Part of a small language model's weights.
Size: width 64, 2 heads of 64, MLP 256 squared ReLU, vocabulary 8192, 3.28M parameters.
Architecture: gated attention, value embeddings.
Each number is 50 + 15 x the weight over its row's rms, rounded and kept within 0 to 99. Layers, rows and columns count from 0. The size before them is the row's rms in percent of the matrix's.

# layer 3 attention key, 128x64, rms 0.158, rows 0-108, columns 0-63
112:52 77 30 61 59 53 51 48 34 59 30 62 36 58 49 65 37 35 63 63 14 53 64 27 49 51 45 51 61 27 79 62 37 68 24 76 44 51 55 28 37 46 59 61 31 48 32 51 50 66 48 52 63 55 48 23 64 26 59 59 71 52 85 44
098:28 43 43 55 60 54 40 56 79 32 44 36 69 54 33 42 47 63 68 63 38 45 22 53 35 48 55 34 52 68 29 38 47 58 43 12 68 57 52 51 52 83 53 19 44 59 52 52 43 36 62 41 37 32 56 44 14 68 65 59 41 43 16 50
116:38 52 37 74 34 52 35 65 56 61 57 40 68 37 56 31 25 49 54 35 66 40 29 48 38 31 32 53 73 65 26 29 55 63 52 14 62 61 64 63 63 49 53 33 43 63 42 44 19 50 41 40 42 31 76 47 20 40 34 54 41 60 27 66
118:81 51 47 38 45 36 60 36 29 50 59 49 30 58 61 64 72 29 47 47 55 61 58 43 65 77 58 65 49 49 63 69 61 45 42 95 39 29 61 30 52 36 52 66 28 55 64 62 63 50 54 49 70 55 36 63 85 32 56 47 71 32 74 55
093:57 45 28 54 22 38 14 62 68 52 37 45 62 50 67 50 29 77 56 46 55 39 56 71 36 17 51 46 71 60 33 41 45 48 59 23 38 51 29 51 51 75 47 43 45 64 53 62 50 41 49 43 26 46 53 76 13 61 56 52 26 42 40 68
104:41 35 28 57 36 57 51 50 62 51 52 47 63 45 54 28 19 41 46 43 42 40 50 44 42 31 48 51 60 69 53 31 52 59 50 09 57 41 58 62 41 65 39 41 54 54 46 25 13 47 58 71 25 36 67 41 00 60 56 58 41 47 24 54
087:63 68 44 48 33 69 36 40 76 44 47 37 37 43 59 41 38 38 37 36 46 43 45 62 29 41 66 50 72 36 42 36 76 72 40 28 36 80 60 64 65 54 38 60 24 52 55 43 15 46 43 69 57 33 70 53 13 63 46 59 31 55 38 48
075:37 37 51 76 39 72 54 53 32 44 61 50 60 35 40 28 54 94 77 46 62 50 50 38 52 39 56 56 67 52 24 36 59 66 67 22 45 61 47 33 60 47 47 58 44 35 44 34 47 15 59 49 16 57 61 44 36 66 55 73 30 69 51 46
083:60 37 57 86 32 64 54 31 64 41 60 56 24 66 40 60 47 45 46 38 51 41 55 30 53 81 62 40 47 28 42 42 62 31 36 60 67 43 51 38 68 54 74 35 35 44 58 72 31 39 51 54 60 57 71 68 64 43 72 54 89 67 48 74
090:51 47 55 71 31 44 39 41 70 21 44 55 46 61 71 56 29 41 41 46 54 33 32 29 46 65 50 66 57 08 49 60 68 55 12 67 63 18 35 73 69 58 39 51 48 60 43 54 53 80 55 57 41 31 72 57 60 40 42 52 66 41 54 48
082:43 65 43 45 62 26 63 50 66 57 65 27 54 45 68 37 30 57 39 44 37 51 76 49 61 46 82 76 39 80 86 41 55 56 53 33 67 71 47 60 30 46 28 43 43 47 57 29 26 59 36 37 73 60 72 44 55 63 44 61 58 49 76 47
110:34 54 57 39 58 22 53 48 49 59 57 47 61 58 50 69 79 31 30 54 35 50 51 30 82 64 48 65 28 36 28 41 40 62 53 60 56 42 68 59 31 56 42 79 66 36 34 62 79 45 75 55 44 50 12 33 73 34 44 48 61 60 44 50
077:60 31 59 47 53 58 49 40 51 27 60 78 59 26 55 54 71 48 54 34 50 45 61 51 30 55 38 40 47 11 50 61 67 29 56 71 39 29 27 35 52 35 54 31 62 41 80 77 78 36 36 57 61 45 51 60 67 21 31 41 60 39 59 45
119:46 67 50 57 64 41 72 38 13 66 40 55 63 47 60 55 87 43 64 66 62 67 57 55 66 45 50 54 33 59 59 54 75 29 61 72 42 55 49 21 66 62 44 65 47 47 48 53 59 69 44 17 69 44 53 49 91 29 46 44 50 28 47 48
095:42 66 72 27 40 29 45 60 45 56 45 61 45 48 42 39 81 61 54 28 76 39 52 73 68 47 05 37 50 55 28 61 49 71 47 38 47 73 50 85 54 63 47 48 59 51 46 55 75 38 54 46 58 39 41 70 70 61 47 52 45 58 83 41
073:65 68 56 19 58 55 32 46 29 25 36 38 54 28 41 85 20 50 53 47 39 70 53 70 34 42 76 23 38 55 60 41 44 64 35 40 27 46 47 55 54 77 63 55 59 49 41 48 71 44 56 62 37 56 51 58 54 46 36 35 20 65 71 64
149:47 35 52 38 23 57 49 61 60 48 51 47 78 42 31 32 41 63 35 50 42 51 39 65 39 42 40 41 42 69 45 30 62 67 61 00 51 54 67 74 68 49 42 40 54 57 43 45 46 36 58 48 38 41 56 47 16 63 59 59 16 61 19 45
097:56 51 76 58 39 53 51 52 38 49 57 65 23 61 43 62 83 56 49 48 55 79 54 44 66 66 55 65 37 48 49 72 65 51 55 85 49 23 52 53 69 53 54 76 31 27 36 66 60 46 40 41 69 54 41 47 93 46 32 43 67 49 71 67
081:39 52 63 39 90 77 49 52 75 49 19 76 47 47 42 64 65 33 58 59 28 61 63 48 29 71 44 67 20 66 46 50 59 63 61 67 71 42 46 84 53 54 32 55 48 36 48 52 69 56 58 74 63 59 42 41 72 61 34 45 45 44 45 53
070:59 33 26 50 47 18 54 55 35 47 49 74 75 29 68 56 33 67 51 65 56 32 36 43 17 33 63 46 62 35 52 57 47 22 49 46 44 33 26 39 36 40 40 66 74 56 43 40 59 49 65 32 20 35 34 56 59 21 50 34 52 43 61 40
087:32 44 38 61 53 38 59 52 76 39 35 34 53 43 46 39 26 32 40 42 36 23 43 38 32 45 50 35 54 57 56 43 42 67 35 12 49 61 52 57 41 43 52 33 42 58 42 32 25 47 54 59 60 40 63 50 21 75 85 27 37 72 17 52
086:40 48 39 41 65 48 65 42 87 52 18 45 49 41 56 47 46 57 45 30 52 30 35 31 45 63 56 71 38 58 89 58 44 64 40 48 35 59 49 79 58 27 54 67 53 39 71 35 28 58 63 81 38 35 84 46 64 46 48 56 54 35 59 61
087:45 50 54 74 47 29 55 34 52 43 55 43 28 63 53 54 57 51 51 45 55 20 44 22 79 76 46 77 52 46 90 41 27 41 31 62 48 52 27 51 59 53 58 66 25 55 55 48 43 57 44 28 57 43 73 44 78 24 41 64 59 46 67 71
114:41 27 41 53 53 53 62 44 71 34 60 38 76 59 42 34 39 63 49 36 47 31 46 50 44 56 51 64 73 62 78 54 45 68 43 21 40 58 45 76 34 50 46 51 37 65 60 33 43 42 47 78 43 41 83 35 01 64 51 56 37 50 30 37
101:45 55 34 36 44 51 39 52 79 51 35 38 54 56 49 49 18 53 45 55 39 39 32 69 32 41 48 25 50 60 43 47 50 67 49 27 49 57 74 75 43 54 52 36 29 71 62 44 42 66 32 57 50 28 74 48 00 49 71 51 34 50 30 60
102:34 54 43 76 45 56 40 69 44 67 38 43 71 48 45 44 56 57 67 57 63 38 34 72 23 35 17 44 60 57 46 34 61 62 49 34 48 64 66 53 58 50 37 42 36 46 39 19 31 28 86 70 36 50 36 51 43 55 54 37 22 45 14 48
099:67 45 58 24 39 31 49 29 23 41 67 52 23 53 64 64 61 26 48 30 44 54 65 33 75 70 62 70 44 67 44 43 36 51 38 75 54 40 47 46 26 53 47 72 81 49 69 46 40 71 53 41 78 42 39 45 61 46 37 49 78 53 71 52
102:26 55 72 55 36 66 55 44 38 60 72 57 31 50 35 55 71 43 59 22 46 84 66 68 56 70 50 40 49 56 44 58 43 43 45 80 64 87 43 20 40 47 50 46 55 24 56 47 55 42 66 40 68 71 31 58 75 38 35 60 59 41 66 42
120:46 54 50 61 65 51 42 76 55 47 43 32 56 48 66 29 30 77 61 61 50 47 32 62 41 27 30 28 81 58 59 55 58 67 81 37 52 44 55 53 40 54 42 25 08 73 40 41 36 31 58 52 43 51 60 71 21 54 61 37 31 50 44 47
118:46 39 76 53 32 40 56 33 73 39 49 48 23 59 55 58 82 30 42 38 36 50 62 11 67 67 59 57 28 46 63 55 47 41 63 75 71 59 41 66 47 56 55 45 51 41 63 67 48 60 43 38 58 81 50 72 86 51 38 66 62 66 64 50
083:51 51 68 38 66 57 62 29 44 39 87 57 42 32 51 37 67 25 46 45 63 58 48 93 76 58 34 49 59 66 56 57 77 34 49 54 62 62 36 32 65 42 22 47 41 65 49 65 45 45 31 73 52 59 32 61 43 42 31 65 40 36 74 46
090:38 28 46 49 51 56 48 48 65 51 25 63 46 73 18 59 47 57 47 50 47 40 53 53 35 59 39 59 51 08 19 61 81 68 41 53 49 45 74 54 70 57 56 57 38 39 38 82 82 51 54 67 26 55 43 32 66 49 77 64 47 50 39 54
086:50 45 52 54 11 47 46 51 55 58 77 52 17 60 40 32 38 34 58 59 25 52 42 53 21 40 20 34 39 38 40 55 87 22 44 40 57 32 53 34 61 37 53 38 50 55 53 56 34 58 70 60 79 34 49 53 45 43 35 54 75 46 43 68
090:39 62 37 34 58 37 37 43 58 59 54 53 40 77 53 36 24 48 13 19 56 62 38 77 51 47 60 37 36 52 58 30 37 61 49 55 23 42 69 44 55 53 78 42 61 38 14 58 34 40 44 34 45 57 48 45 45 68 29 45 51 83 70 44
093:35 42 48 57 38 53 51 45 59 37 41 56 42 23 55 47 66 30 30 53 46 30 60 18 51 53 27 67 52 44 40 56 43 40 77 32 63 09 49 77 30 39 33 58 24 81 65 45 67 55 59 61 38 48 49 34 43 38 54 63 69 24 64 55
088:51 42 12 63 20 49 33 21 69 39 82 60 62 42 41 36 55 16 52 21 32 30 48 57 58 35 66 63 43 53 72 44 59 38 55 46 51 68 32 57 45 49 55 48 42 52 54 62 21 41 61 40 66 41 42 35 44 34 29 53 45 53 55 78
090:57 57 56 80 45 46 29 56 49 55 46 50 54 38 61 34 51 59 44 44 77 41 51 36 42 28 48 41 50 30 43 72 62 69 50 31 56 64 38 65 99 46 28 52 38 59 64 49 37 47 37 36 37 47 63 84 84 53 54 42 74 49 62 46
090:70 59 61 71 40 56 60 57 09 47 39 43 43 37 73 68 57 55 54 66 44 86 52 32 56 46 40 22 28 67 52 59 53 41 68 51 50 33 50 60 42 46 47 59 24 64 37 17 66 59 45 40 82 39 50 63 36 51 63 37 43 64 34 68
095:45 21 71 62 73 39 81 60 37 34 43 54 54 43 79 45 59 82 28 63 62 43 48 29 62 56 58 54 33 62 71 39 35 53 34 40 28 51 57 66 62 47 50 64 33 60 53 33 62 60 12 64 48 27 55 60 46 74 53 37 64 53 48 35
090:36 28 45 38 60 42 56 14 51 63 29 66 57 58 42 51 50 18 71 46 38 51 33 58 37 53 44 50 52 26 35 22 62 57 50 62 44 25 69 39 32 43 58 33 26 47 51 60 70 55 75 82 70 24 45 41 45 48 36 48 57 33 74 56
071:77 31 48 32 50 58 56 57 59 40 63 65 35 50 56 42 35 43 37 69 43 40 27 21 66 60 44 56 73 43 16 69 58 51 63 40 61 11 50 27 54 63 19 47 61 62 34 41 42 42 67 66 52 69 15 48 45 62 51 53 65 52 63 46
081:41 23 62 64 41 20 40 22 40 36 84 55 64 57 42 42 66 30 54 66 30 45 59 22 69 43 39 46 36 61 50 40 51 55 46 26 44 44 23 52 51 58 33 51 69 34 35 37 73 60 47 48 73 48 48 47 55 70 51 75 20 61 32 58
075:37 39 61 39 43 40 42 67 64 31 76 28 32 31 30 57 41 43 55 41 44 60 58 45 65 47 51 75 42 76 46 40 33 32 19 40 67 66 59 55 36 73 52 58 69 68 49 47 58 35 56 49 42 53 39 50 55 97 27 68 51 53 50 19
088:50 63 49 63 67 85 59 73 33 73 51 54 51 27 55 53 42 56 82 43 51 68 45 67 44 23 61 51 39 52 50 74 38 62 63 63 61 79 45 39 62 53 38 52 73 48 85 38 24 47 30 14 42 39 61 57 53 51 44 39 60 52 38 46
095:60 28 41 46 41 21 71 62 58 58 56 62 51 77 59 22 59 85 31 57 41 37 38 19 58 45 56 43 29 52 58 45 43 42 42 44 19 55 35 46 49 60 48 54 84 11 27 45 31 69 48 55 41 57 65 48 49 63 53 43 42 44 38 38
080:38 89 69 71 62 67 36 58 33 57 34 26 54 26 53 58 18 47 33 54 57 80 48 49 36 23 69 28 48 29 46 43 49 54 63 52 51 33 70 45 71 34 47 64 60 45 46 37 44 53 42 24 15 44 65 53 52 36 55 48 57 60 42 51
086:48 66 46 51 48 51 51 51 82 55 70 57 36 67 60 41 54 00 24 42 67 33 42 57 56 69 11 75 42 50 56 39 56 48 62 59 83 52 51 63 48 47 49 36 39 55 50 58 36 66 29 55 74 65 34 54 40 59 57 57 57 62 51 59
076:63 38 48 46 36 30 52 50 55 56 41 69 23 68 51 43 44 63 45 41 39 40 61 65 34 57 24 31 58 43 35 50 27 39 27 35 26 13 46 39 50 53 54 36 49 68 66 66 35 49 83 66 40 55 53 45 47 33 38 20 77 29 72 45
095:59 65 61 71 42 35 48 70 51 73 37 26 45 71 52 82 44 83 71 56 45 63 40 33 51 46 75 60 51 51 43 29 43 52 35 59 43 53 45 40 28 50 69 58 35 47 35 63 58 51 71 68 33 56 63 65 56 12 60 37 47 79 31 62
075:47 58 45 37 53 63 55 52 43 42 43 21 57 33 24 47 64 53 62 52 53 47 60 68 12 54 61 35 35 25 63 41 47 27 49 40 61 46 51 99 56 30 47 54 77 47 62 54 61 52 42 75 49 54 66 40 65 59 40 71 45 30 50 24
078:59 54 47 71 41 30 45 32 50 59 90 49 22 73 36 35 60 52 56 31 71 58 61 63 63 54 31 35 61 68 39 54 50 43 20 32 44 54 54 28 76 35 56 53 60 60 30 49 27 46 55 44 59 62 57 50 49 74 34 84 63 59 34 34
081:47 46 52 50 40 31 46 50 49 59 45 14 68 59 28 44 56 59 49 23 53 60 36 70 38 44 73 47 14 47 74 13 38 49 43 49 47 67 48 80 48 35 75 54 53 29 53 63 60 45 48 75 46 38 57 60 48 26 67 36 26 55 70 50
094:36 53 47 43 65 85 52 72 59 71 61 73 33 39 60 63 40 41 57 46 16 82 34 58 56 44 54 48 28 76 41 65 41 66 44 50 56 69 65 56 66 67 50 44 48 57 76 52 53 41 37 60 47 37 51 66 35 56 13 66 67 60 70 64
084:70 54 51 34 55 70 60 37 23 49 58 53 62 36 48 41 54 49 81 63 45 35 72 76 40 41 56 19 72 16 46 54 63 55 43 56 63 75 36 48 55 56 46 35 71 58 68 48 27 51 41 33 75 42 59 43 79 39 36 20 52 54 34 51
091:50 56 28 68 60 62 58 57 57 57 39 66 68 48 63 40 71 47 55 39 68 41 40 54 57 38 39 50 42 54 60 88 23 68 68 65 43 75 22 59 67 59 37 37 46 40 84 56 28 60 30 16 54 53 60 65 44 68 60 37 51 21 57 43
081:66 61 44 20 64 37 49 36 39 52 29 58 42 74 59 48 35 64 43 54 57 38 60 77 20 67 57 14 54 36 53 24 36 50 43 43 19 24 58 46 56 52 66 29 53 65 35 52 42 55 51 46 69 61 60 49 72 57 34 26 71 60 69 38
092:24 50 69 29 60 43 60 58 44 51 62 21 56 42 34 64 53 19 64 59 46 51 54 52 29 60 51 82 46 74 62 36 49 44 46 60 80 67 67 58 22 42 57 60 71 15 70 40 64 45 43 70 44 43 55 50 55 63 60 72 33 31 37 44
088:66 34 51 35 46 38 68 69 52 40 50 34 53 59 49 38 60 72 29 59 44 30 66 56 53 69 82 36 63 30 57 16 28 41 27 48 49 64 65 79 45 50 66 55 62 46 34 51 30 33 32 60 56 56 48 41 74 61 46 24 50 79 38 28
074:57 82 67 33 65 71 63 33 47 39 67 46 34 41 43 67 24 41 46 74 44 43 62 49 55 46 73 46 66 55 46 52 82 38 61 55 64 49 61 60 22 56 50 60 77 65 30 53 49 68 43 61 49 65 40 31 52 37 37 71 64 79 28 73
102:59 26 59 51 51 35 52 40 44 38 27 53 43 35 47 52 21 36 36 38 39 66 44 53 34 20 68 36 23 17 43 26 73 55 33 60 36 59 64 44 58 61 57 56 39 42 23 49 42 54 46 49 54 21 39 60 61 69 47 07 47 65 52 50
092:49 48 49 31 42 48 49 45 60 68 72 70 29 71 51 28 43 37 40 40 44 39 36 62 55 52 28 50 23 75 48 45 74 57 65 46 55 63 54 37 58 58 64 32 38 65 56 61 45 70 29 40 89 35 47 64 39 34 59 49 76 64 80 81
062:69 51 38 70 44 48 37 37 51 30 53 54 45 36 58 61 56 12 52 50 49 47 72 60 43 53 36 36 43 04 41 33 71 49 24 37 67 46 32 72 81 49 32 47 23 74 34 55 47 56 39 62 70 54 52 52 71 55 35 46 46 67 41 53
078:51 55 40 39 50 46 49 57 40 55 46 63 61 33 66 59 34 61 80 50 25 74 46 66 38 28 53 34 21 45 64 52 35 40 28 44 29 33 15 42 42 69 40 33 75 41 65 45 45 50 80 64 42 45 60 54 51 63 12 35 37 37 64 43
092:39 76 57 70 60 63 14 42 42 74 64 33 56 46 48 38 54 49 65 42 60 63 62 37 62 39 35 39 49 59 45 47 63 65 77 40 66 66 46 25 67 38 35 51 63 51 48 32 65 60 62 07 58 54 73 45 55 23 46 81 50 56 34 51
087:55 28 48 50 86 51 46 65 42 44 48 52 45 51 60 49 30 29 47 33 66 47 24 53 48 46 40 32 55 71 35 62 37 31 84 44 51 41 43 57 29 51 50 20 64 76 54 51 64 47 71 39 06 43 50 70 46 64 59 46 32 73 37 41
103:19 65 56 45 79 11 61 68 64 40 27 40 55 59 41 46 72 22 38 23 47 37 26 57 58 61 39 71 44 49 25 62 56 28 53 55 40 40 47 65 36 54 67 47 56 76 83 52 67 42 54 57 54 47 53 50 55 59 55 53 47 58 27 62
097:36 61 32 50 75 76 72 54 29 67 68 20 58 48 66 57 60 55 67 44 43 49 40 44 56 22 54 23 39 75 62 39 68 38 64 33 53 63 43 49 47 47 49 09 29 54 44 60 34 51 45 54 36 34 46 47 33 54 43 50 25 65 21 41
086:75 37 43 48 48 45 46 63 39 63 69 41 52 64 45 27 77 90 52 64 39 29 42 51 44 44 32 41 57 60 57 59 57 59 75 65 62 73 60 49 28 59 38 46 52 82 63 40 47 29 39 57 45 89 47 41 39 46 67 32 35 61 28 35
079:41 78 60 67 53 46 64 46 47 53 19 23 38 41 34 38 57 32 43 77 69 45 34 36 75 37 73 58 52 59 62 30 33 55 45 33 54 20 69 45 24 65 42 63 21 37 46 62 40 64 68 64 61 50 65 39 69 33 65 47 48 51 39 43
089:84 16 62 47 55 26 41 61 25 68 39 58 26 55 60 73 37 70 66 57 52 41 67 33 52 55 42 50 37 43 43 80 63 63 38 45 54 60 30 32 45 12 63 68 66 68 49 27 69 52 41 56 43 45 62 37 35 48 60 54 63 40 60 50
099:34 69 52 26 45 49 64 64 37 40 37 34 77 34 26 36 43 30 49 43 40 41 43 63 54 69 41 33 71 58 45 45 49 32 43 35 67 42 51 45 41 85 57 56 25 40 55 53 53 28 78 61 44 30 57 60 32 45 45 66 10 55 32 27
111:46 41 47 45 40 72 27 55 24 44 66 63 44 39 60 49 46 51 55 55 48 52 48 24 44 71 54 48 41 56 32 53 48 89 31 84 38 54 35 34 54 44 59 53 72 16 77 56 40 69 70 23 53 38 17 48 56 32 52 41 61 42 70 58
088:53 32 44 47 28 43 46 43 49 45 81 68 46 55 43 59 45 75 69 64 51 61 39 31 43 67 68 48 28 38 49 63 28 56 22 48 43 48 28 59 56 30 48 83 72 45 67 63 61 47 50 29 70 63 43 57 79 53 56 81 72 54 71 35
100:46 39 59 51 48 57 14 39 52 35 57 43 47 35 43 31 50 61 48 56 37 22 61 26 59 27 40 57 73 28 72 57 46 35 47 55 25 54 83 56 28 38 60 40 58 50 33 56 34 49 72 69 65 74 66 30 38 83 51 47 35 59 36 48
108:61 50 36 50 64 48 49 34 55 51 61 33 56 25 45 47 45 44 49 47 41 11 56 68 61 19 24 52 87 43 53 68 72 56 57 28 47 51 66 46 44 49 60 53 59 67 50 21 57 49 54 70 68 49 86 44 59 58 48 34 16 71 62 48
121:64 73 61 54 74 44 47 50 55 51 60 58 56 67 60 76 48 64 30 28 23 63 60 53 50 66 30 56 30 47 53 50 65 72 50 20 69 65 45 66 65 53 62 43 46 75 26 48 52 55 49 62 50 53 66 71 42 57 52 65 59 17 08 39
116:50 54 38 37 36 58 69 76 70 39 42 42 56 32 36 41 51 25 54 47 85 47 35 52 48 18 36 26 69 53 76 41 70 49 44 47 48 44 70 52 43 52 27 20 53 59 59 53 38 37 56 53 28 56 65 29 24 62 65 47 13 48 43 49
124:39 50 43 50 78 59 61 75 55 45 60 17 65 47 51 60 38 63 67 54 83 33 35 86 30 19 58 28 52 59 32 52 32 49 73 46 56 46 62 52 58 64 62 49 17 79 40 31 55 45 63 54 57 58 43 49 40 47 51 48 31 54 51 27
111:49 49 26 67 37 27 65 42 57 35 64 40 60 60 53 31 34 61 24 68 58 54 55 73 57 45 42 47 67 38 52 57 58 85 52 56 54 76 70 63 71 35 39 61 75 28 70 58 63 55 89 55 43 40 62 50 51 57 23 70 64 39 37 53
123:48 49 45 48 52 30 23 50 45 38 58 88 54 64 82 60 46 53 72 59 48 51 63 64 66 67 47 70 42 36 41 62 68 39 55 64 43 53 40 59 43 40 58 63 78 78 78 53 46 64 46 58 82 27 43 26 42 65 28 66 72 52 47 66
131:67 40 79 50 71 47 46 53 59 45 54 78 61 55 65 47 65 35 57 31 59 61 60 78 63 76 43 52 37 40 09 42 43 57 56 59 41 58 35 31 30 55 32 37 68 53 81 75 45 24 54 49 54 43 51 85 53 70 51 53 37 44 38 50
111:45 46 61 56 25 47 38 48 65 38 50 66 47 36 36 60 46 39 35 54 51 19 51 37 35 58 28 45 69 11 74 72 37 58 29 49 44 37 47 75 47 53 46 84 68 21 55 59 65 52 68 39 51 42 65 40 52 37 47 45 76 42 81 43
111:36 69 42 52 45 26 43 60 42 44 26 34 54 49 66 41 69 25 32 44 36 41 32 56 49 46 68 63 46 60 19 20 42 44 55 52 63 20 53 77 52 87 72 43 44 58 50 53 67 39 57 67 27 48 65 38 36 46 45 37 37 78 48 68
112:39 60 60 48 89 38 62 42 76 48 23 49 76 61 44 64 49 20 43 37 66 58 34 58 65 29 38 55 69 55 47 49 64 25 63 36 35 38 45 38 43 50 51 56 56 69 56 40 54 33 44 61 24 41 59 54 36 65 52 38 35 89 25 38
105:34 47 51 58 37 52 37 44 59 42 71 72 48 31 48 55 33 57 62 51 67 71 56 34 72 61 47 33 40 36 82 51 45 57 19 31 35 71 58 52 67 21 44 63 76 43 61 68 38 57 18 41 65 48 35 52 72 45 49 69 54 40 80 64
099:48 53 41 39 76 22 70 51 70 45 32 11 51 46 58 66 46 48 55 37 44 59 42 70 19 32 62 46 24 69 35 42 53 43 68 63 52 48 44 46 45 63 35 46 34 73 55 38 48 57 67 59 16 53 51 51 46 74 59 57 42 54 13 31
099:39 41 62 50 42 40 69 32 40 56 57 60 48 57 47 49 66 32 55 50 41 58 73 34 56 83 69 66 19 35 37 57 44 25 43 43 42 50 49 55 50 41 55 50 47 51 59 76 58 82 24 49 64 27 17 60 55 46 56 83 73 21 62 63
091:54 53 53 23 55 51 53 63 46 48 44 47 55 43 53 63 50 46 32 45 65 50 26 66 52 55 30 56 52 64 86 48 72 70 68 50 36 61 73 51 60 47 37 38 11 48 42 57 28 39 57 96 44 85 53 51 28 43 41 40 34 57 26 44
083:66 42 64 46 47 27 57 61 32 75 32 34 34 46 44 53 54 41 65 63 56 35 49 50 25 50 40 44 56 67 69 51 42 55 55 49 38 48 49 61 44 41 37 54 48 57 70 33 55 32 59 86 36 49 73 49 24 61 53 24 27 68 38 00
107:23 60 23 37 44 58 52 63 75 43 17 48 59 44 50 36 79 53 31 47 37 61 31 75 23 46 57 31 56 55 44 41 58 40 61 57 62 26 50 64 65 77 54 32 64 48 65 46 59 28 47 34 39 49 46 78 39 60 31 42 44 75 30 47
102:42 68 30 67 34 56 51 63 37 38 72 74 52 47 40 75 53 71 40 65 43 78 47 56 69 46 57 63 32 36 39 43 65 65 59 68 63 55 38 51 71 39 60 59 66 36 64 58 54 57 29 14 54 50 45 64 70 49 41 58 77 48 78 83
110:73 63 54 35 50 62 41 53 34 47 81 55 34 70 58 52 76 64 53 61 30 63 51 27 51 47 38 36 70 37 52 37 30 42 35 63 63 63 39 43 50 72 29 55 57 27 89 40 63 71 36 38 29 32 44 48 39 25 31 49 57 42 58 27
095:42 61 49 36 64 52 39 25 81 47 40 67 66 57 63 50 50 47 36 38 59 29 41 61 49 51 10 48 64 52 45 60 81 66 61 59 28 56 67 41 31 44 32 48 61 48 69 41 27 64 16 48 60 41 49 38 16 74 42 42 32 56 53 66
134:59 38 42 54 47 54 38 23 38 38 73 62 49 55 58 71 69 59 22 48 58 39 71 59 85 49 57 51 40 47 35 53 39 42 33 47 47 47 33 35 47 68 52 71 77 56 65 48 69 67 47 52 48 13 41 34 56 25 48 51 66 23 86 51
122:53 31 60 58 81 26 46 16 52 53 55 51 53 54 42 74 38 38 26 61 64 55 44 54 62 47 33 55 57 23 54 60 56 18 56 31 34 53 58 63 54 48 69 63 46 44 55 66 33 53 64 55 69 70 07 52 75 37 25 51 57 63 53 35
106:52 44 57 38 58 55 86 70 23 30 45 43 38 44 68 70 53 23 58 32 55 71 42 41 59 62 47 56 57 77 31 48 79 33 52 59 67 85 25 55 58 54 62 65 54 63 33 35 54 41 55 63 38 78 49 49 61 59 67 24 50 37 46 44
115:42 44 58 40 58 48 55 43 34 48 44 36 60 59 54 70 71 40 76 47 42 42 52 52 55 40 63 40 56 55 53 46 92 34 26 41 65 35 48 31 20 49 55 37 45 57 50 52 42 33 64 61 75 82 90 64 40 54 64 71 19 50 63 71
082:59 50 69 44 78 56 39 67 30 48 56 47 36 52 42 50 64 18 30 51 47 14 44 34 55 56 34 27 68 23 54 50 28 26 71 35 62 62 44 49 41 45 40 40 49 22 52 66 44 67 42 56 50 40 38 17 37 59 43 77 35 33 38 57
096:48 58 53 54 25 60 36 31 83 57 55 52 39 41 54 63 31 64 41 64 34 73 43 68 61 52 40 62 55 42 60 68 33 44 45 25 64 31 44 64 48 61 77 45 26 48 60 68 71 41 62 50 48 44 38 93 39 28 70 58 32 75 66 50
120:39 57 68 42 58 65 54 63 48 27 46 64 37 49 32 32 50 25 56 76 65 40 26 63 70 46 61 60 34 70 38 44 53 68 37 61 67 41 37 30 43 64 17 33 62 63 78 44 51 74 45 46 38 57 48 53 34 76 78 40 35 55 74 60
129:64 34 39 37 59 41 46 59 60 90 59 29 35 32 55 48 47 61 60 48 48 65 29 47 48 17 38 49 46 43 47 68 54 29 51 36 67 20 62 49 25 30 54 53 50 59 73 40 46 79 59 29 50 29 61 32 49 20 61 65 61 36 55 28
114:53 63 59 46 35 45 46 71 78 88 46 64 44 60 61 54 40 29 74 57 69 68 40 38 59 27 71 59 40 66 53 51 49 29 70 50 41 37 32 49 43 47 43 59 69 35 61 52 67 42 56 43 10 68 58 55 49 19 49 34 44 49 48 82
101:43 70 40 83 51 66 59 70 25 46 33 38 56 37 39 61 68 69 84 57 36 62 58 84 38 43 58 43 51 52 47 36 52 81 35 62 64 65 45 61 31 30 49 51 59 50 86 51 51 41 61 37 44 65 67 69 64 68 61 54 46 46 29 44
105:54 74 30 26 51 32 52 52 24 42 39 82 56 66 55 62 46 48 57 72 40 25 36 75 39 81 59 32 45 63 63 39 57 64 34 47 80 27 41 42 59 50 51 36 69 45 59 49 54 25 55 34 41 46 55 63 42 80 81 49 55 57 54 53
083:35 62 61 28 67 32 46 55 58 55 34 52 47 55 46 55 45 43 59 37 69 39 47 32 40 57 40 52 56 48 50 84 37 56 39 30 54 31 20 37 49 38 66 62 55 41 48 60 78 21 81 56 61 42 77 74 51 15 70 80 42 42 44 60
108:25 49 48 54 74 70 50 46 22 23 56 34 50 50 53 51 52 36 42 27 56 51 77 44 82 58 41 65 66 26 25 54 64 56 37 40 36 80 52 49 33 50 30 64 65 19 62 34 53 64 50 63 42 37 55 31 63 77 44 44 66 47 49 65
100:65 50 65 58 60 38 85 35 57 56 20 41 37 80 29 64 55 36 48 77 63 36 62 66 64 30 69 61 55 55 52 46 46 26 55 57 65 55 53 70 62 54 31 52 42 61 75 52 75 74 50 61 40 62 32 67 32 60 59 65 27 46 71 49
093:41 64 43 61 87 50 74 40 42 44 43 90 49 47 55 46 25 55 44 34 49 41 48 62 38 76 36 42 16 47 80 38 41 86 57 56 58 49 39 48 67 32 48 29 57 68 61 51 39 44 42 47 38 35 69 41 49 55 71 22 52 45 42 53
105:45 54 62 25 54 24 70 44 37 78 53 35 61 44 65 74 36 27 60 54 51 48 43 21 56 37 56 26 71 44 50 60 56 49 56 19 52 64 37 26 55 60 52 68 53 25 34 35 49 69 55 63 29 84 51 60 50 63 67 64 22 52 48 48